Part of a small language model's weights.
Training: a variant of Muon for these matrices, 484M tokens, 7381 steps.
Each number is 50 + 12 x the weight over its row's rms, rounded and kept within 0 to 99. Layers, rows and columns count from 0. The size before them is the row's rms in percent of the matrix's.

# layer 3 MLP up, 704x256, rms 0.139, rows 416-466, columns 64-127
082:65 53 52 19 40 50 35 50 52 75 51 66 55 55 47 64 53 80 44 60 41 46 51 15 47 27 63 40 40 79 64 51 65 59 51 45 36 78 49 50 40 40 58 37 37 25 40 54 52 71 28 62 58 64 40 40 64 46 42 52 41 51 61 50
082:32 52 34 56 57 47 39 29 42 48 33 52 45 49 45 66 37 67 58 48 64 60 42 72 42 37 67 32 68 54 44 62 44 81 73 16 34 71 65 56 52 59 35 56 50 54 34 48 27 68 46 51 22 47 47 36 61 49 58 31 57 63 68 58
089:47 47 46 63 49 59 43 28 36 51 53 45 34 70 80 74 39 36 45 44 42 55 53 54 69 47 44 47 56 38 52 31 42 58 50 48 51 41 59 50 64 59 22 82 61 63 47 50 59 40 43 74 48 56 58 45 48 44 65 53 63 47 58 65
115:50 54 72 16 76 49 68 42 77 58 56 48 51 47 57 73 69 49 58 52 49 62 57 24 64 35 65 63 37 38 55 48 43 34 52 63 55 54 53 51 55 56 54 70 50 43 56 66 30 26 54 48 40 43 57 42 85 50 57 29 33 36 33 57
080:50 36 44 53 57 55 33 60 50 54 60 31 51 29 55 41 51 49 34 43 53 40 43 63 48 63 58 60 41 40 57 64 42 57 65 71 32 52 48 32 29 61 22 36 69 55 33 77 64 64 61 54 58 53 34 67 60 53 38 45 46 37 69 47
065:45 35 44 50 56 84 64 36 48 38 62 64 49 34 54 46 22 56 41 66 52 50 55 52 46 55 60 46 52 47 54 63 56 46 63 43 44 51 33 49 43 48 50 44 52 67 76 50 50 53 34 45 48 47 65 58 41 48 27 63 47 54 67 50
029:54 42 57 75 22 45 52 49 75 47 58 46 47 39 63 54 26 63 67 56 70 50 30 43 57 61 39 41 61 56 62 37 62 53 44 48 61 43 68 29 40 45 51 33 67 59 40 70 39 51 52 43 37 43 51 52 54 48 63 47 39 58 45 18
116:52 37 43 58 55 37 50 45 50 58 46 47 24 46 45 44 20 47 62 43 53 62 59 43 56 59 18 41 46 52 32 41 60 44 50 43 40 64 46 51 49 41 41 52 48 66 41 62 62 30 32 49 50 73 49 49 70 71 63 32 65 53 62 55
111:83 35 49 58 44 28 59 68 48 53 63 57 46 44 55 52 46 79 44 51 68 44 37 60 64 65 62 37 43 61 53 52 32 56 39 49 37 58 60 31 50 38 64 52 47 31 50 58 51 27 51 26 32 71 39 48 50 40 49 74 70 32 39 47
100:58 51 41 68 55 30 70 60 51 58 77 35 68 73 83 47 51 64 36 55 53 29 54 57 20 54 62 32 55 65 51 37 54 36 64 42 39 44 48 51 46 52 61 46 69 44 62 52 43 55 44 62 40 58 54 39 45 57 56 47 40 47 43 43
122:34 65 38 54 55 45 54 37 44 55 62 48 56 28 32 60 54 41 60 32 57 49 36 43 63 47 69 47 51 57 56 53 49 28 46 50 58 59 36 51 30 52 33 14 50 40 40 48 48 35 50 28 50 28 41 58 41 31 40 36 74 42 48 56
125:20 43 64 46 59 28 46 76 54 45 68 33 42 41 43 42 51 74 55 65 57 41 49 62 48 49 32 28 62 73 53 58 58 69 53 66 65 33 48 68 39 65 53 27 49 72 41 49 72 41 46 65 67 48 44 59 54 49 48 44 67 63 19 64
112:44 59 48 34 44 51 56 36 36 79 76 65 35 47 56 40 30 47 47 57 50 33 38 60 50 48 34 53 66 32 64 71 67 48 27 43 31 45 25 55 42 56 37 55 28 63 53 48 34 52 53 63 52 43 68 28 49 62 52 60 47 38 59 44
093:33 42 43 33 56 26 55 49 36 52 35 46 45 56 51 41 60 62 41 49 63 34 50 50 50 49 43 44 54 32 45 58 59 61 47 70 59 49 52 55 32 46 45 51 50 64 58 52 37 57 44 57 71 47 48 49 58 71 59 49 31 42 51 21
091:58 63 51 50 59 59 51 64 65 37 70 54 65 33 52 43 55 66 49 47 31 75 45 57 53 39 36 55 65 36 40 46 50 47 59 66 63 52 46 15 60 58 41 66 54 37 55 50 50 58 32 41 44 61 40 20 72 60 48 55 57 52 57 64
091:46 49 54 50 74 54 61 36 35 36 50 21 21 65 56 44 59 51 67 55 57 51 44 65 43 61 58 64 44 59 49 58 56 32 67 64 54 62 48 38 41 22 58 45 64 48 65 44 50 62 74 44 51 52 69 55 50 67 40 57 47 56 75 34
109:54 57 35 33 51 59 64 40 43 36 42 54 67 57 37 45 38 41 55 57 46 51 57 65 46 41 26 39 54 45 60 18 65 34 52 47 51 36 69 66 67 44 29 46 47 45 31 70 60 49 49 31 46 33 74 44 48 43 40 45 49 39 47 40
126:56 47 47 57 56 59 50 36 59 65 31 33 25 42 44 38 49 58 31 57 35 47 45 51 70 67 75 62 46 42 50 36 64 45 37 50 60 59 19 46 46 61 51 46 48 40 53 34 50 50 55 45 43 54 14 62 38 49 38 59 59 50 42 60
114:32 60 64 35 55 78 62 54 52 33 38 59 43 49 33 51 47 57 41 36 66 49 69 51 60 75 49 68 66 36 65 57 72 40 40 70 64 37 30 47 57 41 43 47 36 75 53 43 43 35 38 24 37 85 51 73 57 44 43 46 62 52 31 66
102:38 70 42 60 52 60 56 35 45 31 26 56 38 46 76 51 31 50 61 42 41 43 56 46 45 66 40 54 53 48 48 77 64 53 57 55 42 58 69 55 42 68 32 58 60 58 55 59 67 51 26 30 36 46 44 59 54 40 59 56 40 54 48 67
132:55 53 77 54 44 40 53 47 67 29 59 61 45 57 45 49 43 57 49 36 60 60 67 54 64 60 48 29 57 39 71 23 58 40 41 56 34 65 41 43 70 58 24 58 66 42 55 50 78 55 84 47 44 59 80 52 68 60 50 55 52 43 52 72
118:63 61 48 67 58 57 50 42 26 72 67 76 31 50 47 62 57 68 32 47 53 49 60 54 54 59 52 49 67 52 61 62 59 64 61 43 40 66 51 37 46 46 42 50 47 55 48 63 63 92 15 45 76 44 58 53 52 32 60 56 52 38 43 30
083:55 47 57 78 56 71 65 55 73 58 69 71 53 38 55 54 51 57 26 50 42 47 61 52 57 49 44 37 61 64 41 55 52 65 47 58 42 69 65 58 58 44 50 33 37 54 64 66 67 58 57 51 62 47 46 52 49 66 52 45 70 48 61 42
107:30 52 66 43 39 40 43 79 54 40 44 41 61 47 44 37 61 43 73 33 62 49 33 25 53 58 59 47 54 43 64 58 48 53 39 57 70 55 37 43 47 46 71 58 37 50 44 39 55 28 47 56 55 42 58 46 60 47 45 69 43 38 49 46
088:36 65 52 49 44 72 58 48 30 38 51 39 68 54 53 58 49 29 53 74 55 48 52 48 66 60 52 44 35 53 49 56 42 50 57 60 35 65 28 51 44 45 40 59 72 66 46 37 54 64 52 61 33 43 55 66 57 48 41 48 28 44 44 66
048:60 27 46 51 55 59 81 39 65 43 19 56 62 60 42 41 64 46 38 40 45 49 72 49 53 63 72 43 42 40 45 61 62 45 44 56 57 62 46 58 39 46 34 64 45 45 58 48 40 43 52 40 41 53 58 54 62 54 63 50 42 28 36 65
083:49 37 52 48 53 47 36 53 61 61 48 51 49 57 49 43 24 56 55 37 40 49 78 67 55 79 57 23 41 40 61 62 54 39 29 48 45 33 66 54 57 45 46 58 51 33 65 31 36 46 46 44 59 26 40 46 62 47 16 69 35 45 55 50
099:40 69 48 43 46 72 57 56 26 67 67 65 47 23 61 64 56 46 42 41 58 50 40 60 50 44 59 42 26 58 54 66 39 45 51 40 43 47 59 42 52 60 46 40 46 54 41 55 46 41 55 48 63 32 32 50 63 34 64 44 53 35 36 42
099:51 61 74 55 63 70 51 50 57 35 62 42 29 55 37 46 28 47 52 38 56 42 53 45 55 55 57 36 53 40 60 55 61 57 49 32 65 70 37 46 52 69 54 25 50 25 74 45 77 39 70 42 35 71 70 69 54 56 48 42 46 41 52 41
075:48 42 42 39 56 44 32 34 56 46 41 40 64 42 54 60 59 37 55 40 69 58 35 54 35 72 48 71 42 38 62 57 43 61 62 61 62 46 31 36 66 42 16 57 43 47 49 58 76 73 54 58 44 47 41 42 59 67 49 59 54 50 54 71
043:40 48 34 43 42 64 58 42 33 62 50 30 30 42 51 62 42 49 42 62 52 54 63 68 32 58 68 42 53 44 51 34 42 62 60 74 46 66 41 57 49 35 64 50 67 49 48 66 52 56 72 51 47 54 66 55 58 44 56 38 45 61 52 37
100:38 73 68 54 54 49 34 34 66 54 47 60 57 53 42 46 60 53 45 73 60 53 49 53 60 50 41 38 40 20 35 39 68 36 44 44 38 54 56 38 67 22 57 55 49 48 36 37 38 35 56 49 57 57 39 41 53 45 33 41 48 55 45 65
068:27 35 45 45 46 24 64 48 50 46 52 41 65 56 61 48 50 35 45 54 35 38 79 36 58 65 54 56 52 38 45 30 55 42 52 42 59 53 61 92 52 37 54 51 24 50 44 49 46 38 58 70 53 35 66 70 65 45 53 32 55 17 57 43
110:65 78 54 25 56 42 49 35 47 31 50 41 55 73 32 24 55 54 52 50 41 37 75 37 40 22 63 62 59 50 38 41 34 50 35 68 40 54 44 49 48 36 49 69 39 47 49 62 56 59 51 39 46 34 37 58 54 53 26 47 37 67 49 26
102:45 40 66 35 51 24 43 57 53 46 60 45 56 64 44 49 38 66 39 58 25 23 53 42 22 63 40 41 32 36 61 51 42 60 66 38 10 30 36 27 49 57 50 53 48 42 56 53 48 39 41 68 57 41 50 66 40 59 71 52 57 51 43 54
078:49 55 45 52 79 58 52 31 61 39 38 46 70 54 38 63 40 57 65 64 43 41 55 60 59 56 39 56 42 36 54 41 49 51 80 63 66 39 57 30 44 30 76 48 48 61 68 43 43 66 41 55 52 76 48 51 46 47 62 46 53 48 59 50
120:54 51 52 61 56 44 65 43 39 62 47 45 61 47 73 39 54 49 53 49 52 46 67 41 55 43 48 49 49 45 54 62 31 42 59 47 50 62 56 38 41 59 27 41 36 59 53 46 53 44 51 60 59 33 74 50 44 54 58 32 49 54 67 39
112:71 66 60 45 73 57 43 40 57 50 36 55 30 41 23 52 30 67 62 51 50 63 63 72 47 62 61 29 73 32 63 51 67 65 53 59 47 52 44 40 55 37 53 50 61 50 48 48 42 53 63 52 73 64 50 60 42 68 32 33 85 52 37 42
032:48 59 26 54 64 54 70 41 61 60 64 60 38 51 46 58 47 45 73 54 48 65 65 38 65 26 49 27 43 46 19 36 51 44 52 58 67 51 64 64 59 56 44 72 46 62 69 39 56 55 62 57 44 33 44 44 63 34 37 59 55 51 43 32
052:68 46 40 40 64 40 35 64 58 34 61 39 36 52 49 46 62 48 35 49 45 68 32 66 38 58 36 48 36 29 53 53 32 64 50 21 32 54 67 47 46 60 73 50 43 62 46 64 47 44 55 43 53 66 55 59 60 72 40 49 50 28 69 50
091:65 45 44 49 30 34 45 49 68 60 59 53 52 39 53 46 73 44 67 44 37 41 48 48 28 46 38 45 48 52 54 35 63 22 34 51 47 55 50 59 24 59 58 40 51 64 42 41 50 58 56 52 54 53 51 61 57 53 42 39 64 49 44 44
112:53 45 38 64 62 71 24 46 56 32 46 41 40 48 62 57 60 55 44 23 54 48 52 49 56 46 62 77 75 55 46 58 59 50 58 41 41 43 40 31 46 54 54 59 60 47 30 53 55 43 56 36 42 45 65 37 44 78 47 51 41 52 44 72
099:76 49 68 44 52 56 52 30 30 20 76 46 59 63 55 61 37 64 54 54 48 44 64 59 65 54 53 61 34 55 41 55 51 66 57 50 37 49 65 39 54 24 60 25 53 36 53 60 36 24 54 48 53 36 43 43 54 56 53 49 47 43 61 42
116:35 60 49 46 57 51 50 43 42 50 26 71 33 34 72 36 42 54 46 60 46 74 47 35 41 43 40 49 68 63 60 63 30 38 58 60 43 61 72 42 63 54 45 47 38 41 37 48 46 53 57 46 55 46 25 46 55 52 37 51 57 48 58 57
113:47 55 38 53 36 56 68 45 44 39 41 40 50 56 36 61 52 50 54 55 74 83 37 66 51 48 40 45 55 41 27 67 43 78 60 48 64 67 32 56 66 42 77 52 52 39 53 58 52 39 49 47 59 56 38 61 47 66 58 58 47 50 47 59
058:48 35 30 48 43 62 48 41 51 66 61 62 31 54 41 63 46 54 75 42 41 43 58 57 59 54 28 61 41 41 53 21 56 55 45 57 59 58 44 54 34 63 63 42 67 59 39 57 71 60 40 45 59 49 41 68 60 38 56 67 51 54 55 64
101:52 28 67 52 44 65 25 46 59 47 61 53 49 34 31 30 46 60 56 30 44 80 79 58 48 66 60 48 45 31 34 62 54 52 51 63 59 34 67 57 51 40 80 60 30 55 57 43 43 55 70 42 61 41 57 30 59 50 49 66 43 44 61 32
089:36 53 59 39 55 37 54 49 43 63 51 58 32 50 54 49 68 46 38 29 30 44 29 56 66 62 52 70 51 61 57 70 48 46 51 62 53 39 62 60 51 33 68 57 29 57 31 44 61 47 62 65 40 40 45 52 44 50 56 45 45 37 44 68
096:24 53 34 67 62 29 39 62 50 41 47 46 76 43 65 58 45 49 53 32 64 45 52 53 61 47 63 50 55 44 53 50 35 54 62 39 36 58 36 63 48 51 60 66 39 54 65 38 33 20 38 51 45 44 35 49 40 44 47 43 41 41 35 52
109:49 38 65 56 40 62 53 34 68 27 45 48 49 71 68 55 49 42 45 54 61 41 67 54 59 53 42 43 65 48 47 63 61 51 75 19 69 39 38 57 59 69 30 27 41 39 65 66 34 58 62 41 34 41 41 49 41 51 52 34 34 59 57 40
089:71 58 50 56 49 55 44 48 36 52 54 55 45 53 72 44 60 38 51 59 57 35 46 48 55 51 62 61 52 40 45 62 24 53 42 38 44 51 72 50 48 64 43 42 34 60 38 41 61 32 37 67 45 45 29 53 48 56 50 59 33 78 46 68